{
  "num_hidden_layers": 8,
  "hidden_size": 640,
  "num_attention_heads": 5,
  "num_key_value_heads": 5,
  "head_dim": 128,
  "intermediate_size": 1728,
  "vocab_size": 32768,
  "hidden_act": "geglu",
  "norm": "layernorm",
  "norm_place": "pre",
  "norm_eps": 1e-05,
  "positions": "rope",
  "rope_theta": 10000.0,
  "rope_fraction": 1.0,
  "qk_norm": false,
  "attn_scale": 0.0884,
  "bias": "none",
  "tie_word_embeddings": true,
  "parallel_block": false,
  "extras": ["capped logits"],
  "init": "uniform",
  "init_std_qkv": 0.0237,
  "init_std_o": 0.0,
  "init_std_up": 0.0237,
  "init_std_down": 0.0,
  "optimizer": "cautious_adamw",
  "learning_rate": 0.00055,
  "beta1": 0.95,
  "beta2": 0.95,
  "weight_decay": 0.21,
  "lr_head": 0.0118,
  "max_grad_norm": 0.5,
  "warmup_steps": 251,
  "schedule": "wsd",
  "decay_fraction": 0.905,
  "decay_shape": "linear",
  "final_lr_fraction": 0.1,
  "batch_tokens": 131072,
  "max_seq_len": 512,
  "doc_mask": true,
  "train_tokens": 1066000000,
  "max_steps": 8133,
  "dataset": "wikipedia_en"
}
Each number is 128 + 32 x the weight over its row's rms, rounded and kept within 0 to 255. Layers, rows and columns count from 0. Numbers have three digits each. The size before them is the row's rms in percent of the matrix's.

# layer 5 MLP down (transposed), 1728x640, rms 0.0277, rows 658-687, columns 480-639
100:146124122128078083130199095144123102148165190116115147135150172133092097135127113167137083118129128114123139135127133197178131134136092116175163110133056117156149086106142167122171109127102114140103123147195138134077111103128132107157116080139157078164068112155097091134119089105159112159159113123105058171122082090121076102094142047091163121170101167146136113131106146134119095130117180088154132074097091138114163151082110126164156132161139114148156097142135169118119139163075132
099:095141142119122098091164138123119062159129123129106129111099123136074088128175135157164147121070166153082073109162158148183162153109166078104050155165079119123181151175138141122105132132178137108070131133202095168186110124081139107160065123101099149103128137089135172139107136137053109114127138123116164172114065154089150116109155125117114158123176102136119092112133127147115115170070183093149088146102107136088086131144117165080191148067113177068115113128142210164144179108091113
103:082114093127195140146134197167107109114105129067076095097145096077067156126181088139090135112174198182180093182130139196121138107129147140153140093076159095091141102125202091071120105104135134163172030181184050115087119130156143113175111131186138119111095154107119129112150129104124148058082140175096170134097156096144123135167103081126076101136145153085121137132117153178099118119093149114148122131129117116128174131114169111104149066136125104108141148095112096088115147137115117
103:095073174199120048087087063109136129128186138115088097126151106099131129143143135147103165137134137130126119131138178093108126115163145137064079123168098131140130132123114104088160117144111121107151108160179113154100093159144230138089198122128150158110171121126152136149094165153136100133163093162115112078097135131189151128143143178120104137093155146082096119156126143084187141092174139156115094149073131136137072121127157124121122170149160143153151164092056148155075171132097136
099:171108116135107164099191116100141122175072124122166109181142154143155119124170090128124105045154161120106080155125194123149074099103096124117139159155150160170078179115102131150116083104155109132101142149090125119123180113094106152132134130068129116159075145130134104126133066048169097119062125144120121138174147153146108188185127078085117132115087114141169136144130087112148141093081124093133034109080149166118150098101157098171127141164090121135196142079141117124164195112170104
106:138157137096072058125070114070159088052071168118153118136142119163079084144072114130118117139086141148149104120105111135152104123164125168166074126151086174157123154079097110145135079146141042083121059186192175155099129076137146084160112067142093183093091108139131135062086161118070125151130142121100121148122101065132068116102094143081107051133108054142115113157088089175132145129129093113128074106115161106147148128124153168133100109105120097071064119093091127134155161095119088
104:182105076092141080118135168151121064117113138122148141153098183162123127107071098141096163171127131092169101193145134119161115137155098173112123127116127179137123126104105174182136162096111095111130057137103123112114111076103113120102114123090118154113172145157155119072122161133191072059102137102172155181145134126088144114153119115122097129119113118112149149160090149139118193184103134129181162134161142143140096101122195178144084150214173129108145127135070140108106120159093170
102:123178125093080118106071116160149123121098146103160106202141143097117156075116107108142083118029115138071123163125158169084136201120108153091103191124147101139123126118149117178122158112080181138129133141172127103200141095125169128151118126119144170109132165114150102158108132171124213098125181093108163111114116124110088162111127117135149131178182115123127136152120180114091154147108144105097147171127140132041103133128176122089088109067156113122151138133154089146089046104113074
095:182137199145113096134103145107174118065184103113120115125076094084169139112115071100153125114113129143149091162125143201168121097108114133028152148114114113101139153169120083055133107074115119156053076112108103155153120142092135155103097192151127083104188125169107139094181125079175072141086117197155170211097104065094139145116123156135105219137144094108141160131142149122070130140134134160111142122112131130140109044143128056108134131075061191124109085137158102182103127178053167
101:116109115087128096137149152175111169151075104169129103124131127128154149175157132105087135192126181129145139127127076085144166093134131116167144182103144093126155164132182138114153064132130094161132104186146147063115151135080128096122133112110161163107138203088132161115098165093082123101146106139111114156169139137102105153102113165092112112086056094178127136171146117137121159139117101105116120084132108104092084133120119116120158097128093069074127152129153098102079081181155144
098:101096123099079127122141113105138164124106136068163082108113102108132117142176191144114055103133153158130125161081092120126111135105096148243110123093112166102165161133148141121125134162119160064145172149143149164098122085124102173109148149100148160104127159160126152131159146105154127163114106097107118140159098086178122161111133117119093150108093134153163120069078083139141127093116124108139132158126144138097181092180131120097129056122097149106135134194148121075119130066169241
100:135131157096136128159062140104134139121144153190069121157113162148096120160108110142076133185113173150132120144111119128123158107104184154116060107145124086039155047150150082113158080115132153176087123168124078137138104161073038117180171109098184109186131113150108148161094154199127143111125111076128126113093164130136169115149130115117128138170195065060143123076121124093111101092111148167113134101167121171104142142093130164101130076142128128163085121143117124139071090092132152
100:132227199119162169149123143016151161089162108043026164128091090141055182113146151114130074120143097089095174164129114137072124147092115135138159127113092146152192129147089110111144113087184126145118096079093160120132122108104123107193084122186173198177134095136060163088138061127139115112131181090148162122137143117153172144075141106052100130099188152154134106155159082133153082161087154168127054090100138139149141146149117162172120150115079024118185172149108163165186099149080100
097:023173114147159053133119110140116119108131183148089090074092137136057130138142094074101114133090122123076109131130097122114129110150127109118157109084142148094142167142115140133113144086128113148130171109072123184132169145119095109178107144153084147104147096143115144076165168119064155124120156081106160143149077160126133149048147161083114124124096099069173132078170157149168140155120078158161125137134099082050146119092111095094088136134103139081118156125128085147158129131173178
099:146156119114123195176189158096159134144129128095186148127077106124109119091094154174163084197130131142136128158113086134140027113130123185118070135143144123056141131112127082124147146153125057109191180152176132068121118131166128159120121102127110149146135081170127134044133104121096092100102150143086124168146093125139134171126099132127100161121148114072101136177140122084161075101116108044147222107176083108155103155114066152134156046132206071087136122064144143183152128142149112
100:105155117134161161101172123109143166119111124097106148158098190138136156138133110118148129131109129132158119125152174107137106068080084121169135149126156157072128131110090160132170079143143141110078166064105174120089138128192185132131131134131107121104136141104110196201159078174124157095170151088186090143063116128129162151133123160132147010124148149033050170098097114075157108116087110188119085119146123121075191150092174092107133127158114115152107068173110126126135128084131146
105:166129126168119119058144126170066115129146124196133088126071148076115137088137137164118144060090093111117141129150141086130089103063162161198075126119141093184155105150126059183168099184120130113066143127146133038161134149129167153101096164104125081096123069113137135120134110145149073107104079127150132132114132117060132052168114094110124141156118091095148127164170144152112073160153121158149163036091070137134151156135106163117161079102158173101137196145132151160099119142083155
099:122176119129101065091136147118130162146168168133091124126100101137066160208096139170148114117031124049131165139145097106136111117106141156080155141070097188137161158112128134149139103152127165146096078184109141085129182137164156149131133136105094161141139092127137129110127129166140177115148169112111123167121154112090175061141130197118097104096124118139140123085156115058109080105120164101118177159142170133107092091153105162143078153133148178146163117079139096077175097091155116
105:128108038118127192099178131114133141142115077154118110117175123208144143169114148143135080154047166119127161116081156135059074138144105104203149114180156106098138135157163132095097148120162161114152127122140139099131154172061153123070130096162145142180122180115098125136188098126125047190117080152149142151136165110124100136065150137156198113128165102187195147109126104109131135097167146169194138142129110143135158143125104135085208118136177089136162136113114147114099070109135173
098:130154116141160110101109116112162108187154137104177114121145136091130155108104080170152123047120155096150069090125118131138150140091064193139135120158069160166209143121083172186132152188112069141059124144077123158147141186104192153130120119138132189185137079126105142172081135137082155110107057126140115111194112100157148144083130148096097125151102092047124117116154127155122129129109152112142139183086102114133101112080132127131130156146129119151088150082113105093103143150175136
102:173087199174155132163151063117121094115158111092160095120163156096100090130114116135086188089158089117153126102089158106124131122115125121195162109099148176144134096119117114157130132153135160082124128101107122141072129133145142180103148167163093138073109157157095118111165103147072103112096129109095148115123102086139008098195103104092151163124102167147110082174078126092096154131152117158078081099117075144205147191121123088126202097110144095131131096067072102139126148123145108
101:176124127119107101146123144145070091075175133135108146097127159170133117159130120125111093115080084166087067114109188138171155112160124065196121132133085115164130110156132118110083124117178034138091110112126140156150120127112148137157119153125148148169128120122198112115121171173097077150101179172145129145161166085119078112193175091093125078105132116085146105112124089166107102127089139148131112153185114137184175141121132057108135119117122145139114168096073159115100168139146159
103:114122119119074127112116091164117126123138121161088174099119105121099093115150108121176152131129097104123121168080182077154203141086133108169096183133136115141131099110169149122122135077178103099180186137182107063080074147114084145087106120092125048123105136151141117093107184120110101087034151164194135154181154138101104096117153148070147127105095127160149165183101175115167105093190186176131172229096088087131125121100077056091117089083155039129144110149168111100153091154115111
095:077125147119108153115162103060083096123140120079084183112197127095098185139195125116176156159164074131063179092119149118108104096140166118182107084081185127148147141176157170090102093024140143088115128115128107144129145145150131163122150177134124108141116139148174178111162187141084117152142123136121111090116174111080080090140069107134152118096143144120123193119140120100115159144114102129089191118137097162147133142121183124150132075174101107120126103149113105087112162118142188
092:139175103143062058113213171131108106128151120106138100157166186119144122230204129166118123119102112146094119140189094112107203135127137114075113107126152094100134109139162146094138140098134127098133088111125103105115102111129136143125105147130089150134150166099110088121108119198118114113141097135065078087181165139101127111164125147160095138145080168192092163141164111143164114198115134106112141155023133104145160134157134181220134151120058129040128153193187094122078146142078164
107:130153148124125142117064133101085127108166142167112074141094153144137140110118119115142099123154107147100105169219123153164098112150105105013104156160130138150169113122087110147123106150094132110094127099132113120159135094102119099163176138170164105120126122163185176149176090177175105154129095155116154173069085131159168102118115134117123106139195122176101131151138138151138141178118171180132166173121170116140156095116132111109094118155161119104052150164128129120142134110152099
103:096158126129147068097141172086152111176074128198058170138069136161108075114143119078137227094086134150101131105132119108114142154120166147022162156135100122108087097153111125096211102076105156048145139142099139060136126117097163131136104145139153083192181154104089166120159108138108129099140126136117140132133163094163125123115073137154100123134156139122104126118103073127143056139146129107108104124115131141128174104154113111098114128106126076125113066189135126204124155150077121
095:153095129147115135128161120105093106122141158173070136109077171134157129127157093099164117237170076083065176129083135106116135125129104162206168178124148117151080177113175128160098147077133112083146096135181185075163159151126137172117164083124145151129121106171150150159139172090158139138186083110171168161243037144169138118204113116145128112174110183143083119163098147117125121151112097124173138112132078143157176104121095127104122120069112151172151116130059115134176142162034142
098:159132140116142158140114107148106143104179114107108104145151148118137138183157161116135158064119113117130137151052140119175161221157180171226164140155122144121149073150120086095107101122134072177159125150081122137123079080148126143171124065110151202066134135131196111109115173109156137049130125142106132177102151127132112140137189178103127129128115142214160137153122095077128091147115196099099170089119109158168138074133156100189100150082101135140101184149098118143174164126116106
102:119197106131107111116156099150115136167111133127116153099148088050159137100091143093159134161126129112161105136140153139148158158160181148108138156082060176108182167118055150085148119160173152091167097163082134161122127092081035073152113103159155123212143161150093159104133143080108159107198086087189172126126150162114106133099140173129160155083094122139119119130209119098117150095135154144105180097131113059124115163119138120184119070133130139095108074151142141164144088112130119
# layer 5 MLP gate, 1728x640, rms 0.0313, rows 659-687, columns 480-639
100:101134128119127107170125126125141142150184146084160074089052126122124190140105133128120133118179121055136104099134101122135087169115104113145128137120169096118059128180124087158151147101175089144113139159109114167131186146076035109106128167141153190136194169085139076122140152125070112122165141146095124109158193154165108118043134118182115159149147114135182169112135104170112138120090150130151150132151117090127150123144096130126096104113146190154184083078170057141156099131118160
099:168114113167153137157108145099100088116093142127184143133080130091164107098155176137126137149101092131149126120090167117128090041161105134130177143170124158165144144125140169101119117121107140099152080091188117127093127096100082130133134077158123133085132033087166165130130157147168149169133096178116108159099103127130147115158116131117054110110083138078142145134143158151135077124132170116181128119151082112142077136107121169114090172115151156078111116140093149142154107099153134
101:123161105149133136077120113129178091120107201144140162141199124191100084128140089129055100086127157111126129097100136168145158143126157038137160189139074157092106175133182107155154168170150119104137107147134078135163190169079093108124117128157104131145066230044140136110093134106107111112115135142133172149064116081184156112135131078127198152122125100162091078157103105117117114103096098132086116195186128140157137148117152162091175164068099125159130089149126119103128099072092117
097:127118111099105121151113133183106116055108197128126147118133162122121157092164138166163111168086082188159127152176141131152145120136096112087076103104135144103193139103071126126097079118127079115141068138159137154074125073138136170110100124088141127094148139151110093092075126160066139185147168133082161112133120075154207085060112182128180142090162124118127076115128130177127138077124121144194128096125103122108168117120188171123151152125128120206160125108171098087127115136149108
103:126118147170115042099132116075152070113154128122099139105076089149179065153095196093099148075136101131074162178143174164088115186104128175138072148131076162106138193096107115121138138072123115118116167138144088096204118165085129134131140140103074114108110089148121098127055103129100103130152167122151070144155123193113132130097140141150138130092094097117105125136115132149107115103099102113137099102141148074128111109158131146141149060119113139170107129170128157133165112128117169
101:156121111146185093165132125090125129154155110140130137136087182113127131132078164138183185160127119065117121114173147157178094115143121092117119105098086129114147075135086106178132108061151123099127132119135109138121082114110152130140123138071103125131127144180104109092152090093136121066146211101144126182154118152105093141110215181120115219103086106168104120153135138160094187141138057142162127163125223145101065086148171139156118127143140097122123112158143126088093122183129111
099:124196148139135096092123211122103067126162160140145109117168096111070111117103144055150219131143083070163132107154192170152098083121159146067086104151131157096105105113128188140107142075087144124104174185105124115142140137128097098139106106171083114168128120099111134068105151151131119084173065126138104140092095128150175107134097079192146127091086089083138152105155118124145115124130149151122080157086086118120119168142095134102124120155163156119083098178091099173079095176102157
097:109161208123100178108148114110152140120130115129134195138083127146124097159149137123134159182137020060118167134153107119148100079109134132130079158126133107091152094104145148128172113062147128157107120098152100149095162180179113111157121120122118131179157130129122116123133166160149104147085152140173091118177161185154112129063117088087124162078160132168103118125153078101131114154100129146130070116113169091107089138167145110116189101126074177154141095140149114187062139129099160
102:143152084120081114125164093100151136080119083135060086139136169087120112196079125164130105064145166053146147133094138143135122104144094146099176147114125089152074140165149125153185133070150085140150136093155138134161178119123134162130134084106136146139153171120107128123129087133098092092118146154138158141095135066129116168108133149138142112104143102141104106100088097167155087104108111143114126167134179096120140100200145159102188101077058130099146135157155084128142157067080159
097:094122103109142090163086159168113110105098085067148105137171163182062135112112126126125151143132123125109092163084153092162184060065153114144158100157125176152130108118106132177141117103120083131110136120095139098111075113085106101114163123121133088146092115101114123054144134062130173121158091123112113125150120122140116143131136109111164179162142097177136151133148189149137110196221147154099116105155149158146132164113121152092109101146102151136105150090164122119102097184092159
102:135160120085134115128106147145097172159083169147127141088115130115072148191205131108173160084165053076112118092145121167179113115151093086114119079164116114144107107143131161125142118054158070160103103130099035079127149175078099131076094163146148167160109127175093137089183117107086164124104148115111115105107103139122145070128111106180149155123059121158151151059176184086150127104121166147107070111145179133102080147154133077178066153162154147159134115169112104162136142097106157
100:048108152173134138120122118134174088130104117133102162192148147166155133168155122155088109072130080114154085149159098105104181162164118097096188113073070155135086108097196195077096095089157146127163141132127105108119100194119141149174112163126169171135162146126155122127118146130127120117118110111138142122168176147100072124088136138164075125105125108157151138050145154139106136106092120124169121131156100175138142143146146158132074142127126140117140072111113158179137098119102143
099:161132170113146187088107141116153070151115140073128126159107133184188092120166113138065085119142133130148136146103148120126100157086165104124146197170106121117107089167083125104151130108145138142152212147153132113116114178098136095107086146125116080150152163100104166133050152173087144124133114228106152172100116149110154106126093087153198151151152095126140107115137163164086162136081088109132163095181090126108111091149086079072078151121131205107117140080116067116132054151077063
097:120088116160108078098110185083198141140124116137108124151215176108174153126191146103123133135116103134149134175101143104139149137144135115134148125072194095125103229170151145153088098133139150093184132161134078120123097104081138132149156156114102122090122161109120027114109149143111040109121163125120082166154092131115136136142073125099140158171145135112155094077133159174103086061118102163120123166098197140156087146098161084122130115101183117179188122145100127145116146165122198
100:202091184103134156136195155119092092178095136139079082178097142154130164174108124168132097050105136123153096121107157160070137210083088122127183089117111110136132145167137090139156115113116081098161106140137110112149139134158147164114132084155118141130135125150160167118155107176096152134143117181130077118093166142137149172123123146101109100085134128122141150132123094144124101081122141107109079123168123129112178129138086139154133134065124126122132096160118133138126107179147139
102:142149128154122094132196142183110140145102038122056153163071095146146144168131130093096057061157130100123131126139119130153155139106135165093117105101140216131124162103127166127116090203133131143074161092077179159145147143124143129162071150126107144103142128113124109100136111155121181128138128053166160179155091110052136134150161116141128146175137103163039131117151159182171122173120127125123116099129152125075129112169132126092116163133125103112157140103145104176137083156129049
103:151177138104070092106129162063132138077167101151085131144134164128117125076134144171108128131163138092141088153132178101116172152106115136092154112162094100129171145140102144133156147132092091177106104088119131099130145118123091119140166158106088070132125136160138210146130094144145108109130133114166184178141164167155133125163122162131149141117156076152078154166118118108070157086071118125144149208097142128105120150099137179071094139143074147167138125129110105113182122106124153
099:138171060204178176136162101147107118074102098217094084129120122145094097076108131165115151141096128063093103101104117125156078150130129055113104071134113088088138135136067127152129121129092124129102055082133155149100190077134090166151069188157146155177146098141155084129130140104132083113139123088124126108107117134170093154097149163119154110076133120103104118101105156184163146168108081172144112107126095121136180156138102169201118112131107074139132098146104139081127165170076085
100:140120186085127197150120164142166092148069130133097077137109113132198115146117160090067116123175110079159141168149126099164163146132096172114092163148100136193114057114108114111142126051118116143071144197094036110116132152131127122167140112159072079092129124082135172136102171194149150145136049108165180148140134129122079146131056114146127110170175108076110147094144103163117126138115181162164085106142092167093149139113127139060142159144102171141056110121109139192173154143145130
103:157113050143124137117159105117112118151146155146192109117190096134180121236095134148151138148167121083169140143167109177125178059118115174121118132137142144142079175104115158169173087144095094147129179161115145077184136154175063152071079116145131190196120072098124098126116107178149173165130130105120142130181131126075104119133079128161154085161139133130131151076103171186155087103098161140166217082177146106098127138144104111151147116081121110153154094099158120224122156123114146
099:147205088178091100090192131113100129079144204135061114110080096145132109076079165128190087133147175130194167157158136088123120117106066133101128150141131132187091074114153155117136132111088111100152152163163168107114131145114127177128116125109105184144124127083109124081128150125178103113123142084138110101154112075134149092121147118165105095134122128140143120148139123107176119194095098145101117091091186136186181160139101132127124127093162107117119132088126139140108104111089045
100:174147119121151105145125190153185133073162118138112095160109122118135158114145144133077136177093144125153100154138099162160144121067136115103138112129132149144131045105143112105137139097133109176166116140091129114153096118155088106138093182100101125149158155163173101146107146120174137103111156148105113123178142134139100118129156151103164098132094142183071132110134121137110090121096100132050070122126167116133135169143114143157147149123091087078142100097126085121165174130087113
100:103137052183171083118144129130127146093182071128125152118132109127107115129157164163119126101141124088169129143129111181126100079118113120143095141138040176169085116116111138122157160183110106103122121125089079153113129101095115146113132146161111109111068128094134087158153110082106185134116194084149147110177096189148151066087143189108105134175114183089144074100103166137122135126133180112138171134168141127173071159160066104175123094111173170139151123122095110055125103138146125
096:124120142115116171152176176115115114106119138184073077169126166071171164114177073116118123131163099110131136159152066102124121133054140134104127133165126092122173082131090172116161081130112108099160162156105113141089090184219134142089158128126116169155099166168102128149111094097119070135118123136132118156158109123103116109154146144138110111160064086146114051154138112154094139132175094124173137123156167140133139191177105064076138126126180127094185227160157104168135078158141143
101:165116059187086075183134104128108150173117168116126085111185128139129087154096162128158112152099155114091105127140181122131118209145110135123168070161166093143161100200159113121150147074131131162159088080130083121141133134114125118117078156174067100152119076124118110173112178114085117134136127153083119104165153140139150096143187166170120141112076133165110104117165120159131107180092161125125158137145100101101156173117122162071088079052161083127205167168147109162116142143123125
101:171120178131150126163173131141114185135112104142147206090109146089175081172156171143127143123110175082110096116094058080121146109159166128146162100123100115131087124206166095164166165081138148142106131057215113140151152069126145082110128155134125111103149177155123139074098146136091125132122123160153117166114153098188171155182117158110121129088163129148088048118095080057158109132102128141064167196152122102071140130153158174084173131089111104128168066196137086104144204154177111
096:122157154150134132121165096056128068163121106114101123150187151095099111136157150094088102074112124086142179173104115153146090087108172140091151086115130127126112206081108151151141194103150092110142203120178107096098099094104082122139177169107151096084163089159130168152107076108114162061141130109085117092151094144164108113125160126122147118119135133152098118119131089126113094154172128107098065073171109089108088103190164132104144138140086099132108175157100116115150162133169164
099:177165146083144136115130101113061113121109102189107155144092108135158102114085086116110151122132151104158110111123131143127147121080140118127126194108120101180115124122120077153178169188177145087155076140160127136113134105095159134119085123124150143117104189154124076113113133123090113130137091077124140079121096028185127092200128174137116114119137169092134052134166133159133092178110116149148150131131135177179162151110123053080145167096142106152147144048136115094132116090072149
099:162049098129118093145124117165120139105159154134221115085128167147127065169102128140124179108140109130100055121156144137100115155107114162111136145098136111143116155160161173104163178120151175143071141154069129131099145102134131149104131135073110160062144114130186136128184114079134138141076086132175127131146141092078093191100105163163095117195168121097130127136113122165072095177184166142145123132114094159133148093131086156142125149119123152157129158189100116097160045084183129
# layer 5 MLP up, 1728x640, rms 0.0325, rows 659-687, columns 480-639
097:091079159201112087191112148150146120098114199120127164118125082149185130129097103115160113111182127121115066128094129084115114161160108134119090115109091188143098083107119177127097113141076174126183094163133145173124103170156144099091077169146162175107133108180135109150127115113153113141095134140167072156134096121084104123131132079113147105106125124159097088164169095112120105073144145147133129147088154119106139158125144090140112138143132143160130138123144139165155079063114159
101:160106130123147182124129152147163152132094096148132152113134162098183178106091151107165119126114152133100134140106121168204178122212152142136135128115139106118141076123152125190109118120130156143105140156139111127171098066144079158176130044113138130188133119150100142088092148155127093120160126127214120111140076141142156153175138107120138142137171101104118121118093100156106138158160110107123102141138142112082138087078136147112215093177094111157134146074157148097139141090125116
101:124140124114063168178157091127105123209132146153122179131137151114148185176132101128131136160172169201076183160100145116105141129131159077093163154138144142181140116145152120068115194128115075113085141157058099116046128098108108111119131043202132091114158132065107130083152084114079132111138085133121096130088132173107141095132174146137133074126107165145124064130180096094138084088186147164086105143107167092169137146107110170138092085110160127140123155183179127140136098146150146
099:147136132099096095151177134137121083141091167156072140138142090147070118136073156132146107091122164140106214148123118152181069134110126097152128127121134077162175186098100152145131194116127144163129111165144168166111170173093139063150192127078174052138107158174108110167132116066124124092144142173114119115178118093130163130096096180115137119139147105141139124127145148050106146117138136142123151158108110168129120130095119114118103153149084164108092138206092143067073114140120159
105:119199160167184137135132134134118084125127143171111104159087158152152099096102168096193164106107180125128166156120148142137149161089092164149099091159146148058013137163091146101169147083142155194104106172080163092135118126116152145164052073148094080177112155181083172120057105156128109101122147166179108138125154120151081155106092111124135121158149118092162122084131167168093169094133081069164123093145109069154125079144125112084142137178137104079087173125170095120185170132107067
110:107137142129158129102120143126188125123141089105132148111106143122077134138121097083147150170131205075072154173124121102127129119150112128135127117106166096116097179156131113177161161181071128085117094106136116128139150143137177185134070144140174048093110141105064123103168163138225092117076139170168153120100088094159157094185138145162106104131133157142150169128122133156101121154079144133171129088160152193097102145145138127077138125172096117172107162077113134152101119134153136
103:120132112093188091099146129130140178115096171138150111100079138150149133099115155140154140108154170153112184060156096130143122052136143109116116085122152095139073113132127152076194104104127161125078128140088126134180151138158161170116134150154177108057119141220158145208143189143091122165181142158123132092113095121127080200116074127123142168131211110110100146164100089083125116071080084187150131158135180131128087115135132155173121103137166127137115106151091082137127189145180172
095:075140143136092157155121122118132100207121104160101095156140111169158129125134103102117195114157089129112099155149067069178142100136181133148144063084148174142116126100104137068104116151137138119107121168172161040150087122125074099145106079111097164134108126100126118083072110156117145143159098168133064129154115183103121134180116158092189113152148102159082168142133109114172083163175166097193101156132111131150056127152051130148184136099191134096110130061114158118161082133138169
101:142154080177125108100103135140121105107095108133140125182130082060102092107134131139113088137161086200102165117124130207135110147153107139164173111126079116143165173140058118128159104115168159104138124178141153073137119143112125094125114092155141079152147109138105130142213127138129159091095097118101107156112160106151169098038168097096185075103089133147179122074176126175149118154155107121154105105046109104174113106149185176161181163136139102138156122129133177107142170103086115
098:131195138158082104172152138092122153187126159131188108139144128107155138065149126171092071188130115100144139097104137117116097105086147150141126165103122152138138091046142120114096152148164156107173130122124142085089103131124101097156169078119112103133081105113114106118167187093163115171165104144133115169152148106193114138128119077137119115135094047177141142103147065142135097156161182141149143046134097115134141058092111110143106161146163155100083086106105123171156131185156102
100:091160131143108088205150070133129081154109126143084095132107156123132156180158185095157129142131078084176120086109125152128127117159145096139129110117072136115165134115167107141144149166118141179080080097119107145182137143225119107118157110116148110162103153066091097148119063098113086110135120176196120194104093138139148078115131148119148074147084202129167167123108151101115125167150065145112121123156139099067115121151066114152115120159113130167100161181118138165161151100094180
097:184104065156155102203164127114113102117145136145103137153119134179135103157087118144192087163155097128163162089137126147121150069167157119131132127113174116113129107100101135091116159131130123135147164181148122148115115116170152148116119111171133152177156121092093080114115116155148133145072159144115106118171061081099149134186079131138160135098127091110111123111132201130122167108182109178151152131123137123080153123131172151132175109032133144163135161108086175072136170095093171
095:103155107108130102135089175142197123117064158148154136145117115057152097106156092167150105110089123130155098123108136120181083128096124127132174146145160104125073130124072095094128158164103152090152067081191141140197140171120173126112130133161171077183107121164161108138102084177085173104101086138142120157181116111103142202130090164155136137107117173133097096139099148113120160127142127133139175060105176142117108163107167138145159120176159139094120075131166126167125114098112084
098:092103164186121149083143120081122077170135165091107163120187138174119171149119160146151140159128125191140133178085159134046152164191057072156107126105101109115101107140125105120193158137163135174149100110103157180105144100091132084161133148080108175066171043091131116118115176139080145085153151106081149179096088118104116107073128086137158139150131155102173097213098141127101130134138103073118109164146101126132140127136170136111129056066141115106142097108102136130104146099183147
099:126138129106121180153134125085094097184155162147095156146101157084138137110094150147140143113098120057120183117157088034133096092146089138115182132128075099150155133129133127097086119107119106115139148071123128122126109095203079130162089129136204134148166126142141129157098092084174150182081078144132091135076072217175158100190123142161129184110174198166154168142115098134104117159136186104192129093125170197114147118116045129129156168091170088189105087151173131139079181128071144
107:182159132108160124169100125146136128173121078115098104154097118095118134169155109150110130122138114150141123136121135135084095116122169148179167159107087192098111145100084101127104107131105147107079100138096197149157083163154173094151051178109054100103109086137127212088155105135147111156065117126144176173099078112122089141096095142090150112124119128150116112131110138128116107101142074133121105123145222127119094125186102162083123173173113068098124135158144152126160129144138124
104:126143131102110105129128112154118162102135102108122164115127154155135181150155106109117147089159128140118110093080119090136144102156136128119107146118163095106133107160044075093077074154119146159076117142130155147048090113174063138124123092149111122112134168153146094150138139129060098160098089170108106108182116130136177116118116136086124149174149118115145153140106113207097136188184147069132111139138147148132099124130097149114150188107111091134112122137100111124102160190124116
113:139150120179164171128159182125097098098143155172142082138146096068094093080131121125158115166079113131095144156109122154059054144108170171153150131118112136059119155076127108135080124160103197087083110140133175149117121105130095160127081178116154154132128118133124129155059055158129098051148079074104104121139174115122128178154092145101132071178085148153112130136052141107167127092096131215121151122149153126098181102123096145182179169176147167123168136110070130137143152087108131
095:137108124060160151104126140141113101086146142150097158077147190139134136093121126093148095086090112204101184107130121137117098149156102048104189126154138090104105131156084156094163196114189182155162097101116128080136116137109141165098124167137069095115098170082181141094131143078137142131109182220096138133184151131133142121161125121125149090065121193120165160130132087106134118082168127111077109115127152133111149103119154169135123165184135109128147138143121113210151147172074147
101:164138071135105106146178110129095092090154131137115064149135130124112147181132136161154189115100137094110149133126147116109098082135111099147134071049093153093093132155118159117059108139126078108162107133140108139161183112119126151069114137162127110112162141137113132156080115123143176112150164178118164078127169096128153121083130075106126049104172126126127095144127200160177101144117092116147149149127115166094169117115155137123143138120118138113077109146111152130205138128131145
103:105084133143149079153131100073166213173104097115084143082094186107123136125166189156140152131131071180133183099166159116104133082136079156098108142121096115124073155092073018100117117179112129127157108145146086128153198149181117104085166136124106123129110126161155122128164135126131097147089124174096125148112120087099083125049106091111106145115167144119120110092135184071107165098182143149110180113020097115164163090120189193111124143129151149127184097125134083161095112062099088
103:120168136182133143151145157154124124145164079125118080102147144087125121141124163169172149074139096115119184177154135174155114189074071136147118125137073104069141148123149127173160147124066132102075152163145173118100182117100158127116151109158134065126147121088118127125150158157115102129108114134144089136143164095169098103170114118139154139118111097139136155159083137055137168121141112097130079143135168108074140106119140074108116159185119099160091150143070149066104132113104088
094:144141096108148169113161097146169119137172152133115107198136143122095059120105145183123138043154109083112120100137130147130162161104135121104151130168067087110167141081079178087116166140141111130114098150145150164110112117127161127164133157125168134134112106115086121130157080118099122140129175084123156118159129129112104135165142098109104148096065117167123102153137124152146167142112109148098146112124124167093083104112058106126117118130194108173175108165127096097143128119118127
095:108123155175134115057071189130129119097073118131095097131149132122146081112070122118130179149128124119144121098080115121132126098188161145131119154131172102085067072131135150111127133079105184129105110155181104189139168099163146127093130091158124146146139112190134118184145152178098126130179130174110143150168155105171152110097133089106193162116135156104163116056153157120173105131093102201116124153136181152085050096094117112172144133165084140108140104117180112169114096134084152
106:155207099101196156140125151095070111092133126131093112186101133178153118128057099118151066098094105142127143205145122135139130129144142131124156180126134098099120146124129092161082077139138098078167151113130126088099085071064095140103107084156089110141145195120125152108099107101151122155158098153146117128146139126134186119116178138098153088126112129075120111130069129087087121158141182188170119088141131092150139158089126184063133141152113167146140113135127131137117077136051137
102:162087159099140133119163157109058099109139106109139109107068098136142188119141101163136143114192154124080111129119110151151188101053191063136131116118173066141182160083058076112151125187168173211123141131095118163145118170133102115116122096189048185116121090087136135121131148176089121129092173162114168101125149150168161136137051106144146193112113155140116103094145092168086148110128174156153072158139099117097079091142046091101163099146114125094095140122125102114123085136118110
096:149194159115106081098171155167090063195087135134099127088192062097155127082176124135068137138076149148118129130093117124152153105125099145169107075159117122137126145158148150168141083152170148076118149147201081086170115150121190149083154087102098163153123153146116179127095130126136144152174123137124181129117096214109097132080089161127084148093124093190129109117069080078167186103057123152146181134126184157135150111115141190184127116133154146138097107143137126140091146179163128
095:148080179162118097078154173129080188111064097140094129154090129106135099151141123118150152130121125110092123137094066135104133119146132161143158133158179094110150179119124151158127129179147183090096104125192130177175120133179139113094126156126115138153152180087077147102170141174111161149133157131102131177078107132137096161133075105116144137120152111174091102119155177092134124094168135094129089117100127147090130132079135156143132172141128117073130117157142117106125150118088076
100:136134073109167101137090160154118109118106164081099121127123185065140085152062136103157169208125163121154185128101144173156104040125191118128158131136135183175134175153120129172016129152117142140165110158153081094115177096142093142113185131166129100138181085110127136119133157107078142165160096096135138167107155140104167159147089152166097114173142143117116141069166196113173130117181067091185147143168098170090159124083148164124082164154107108088136160141120097134104114115137152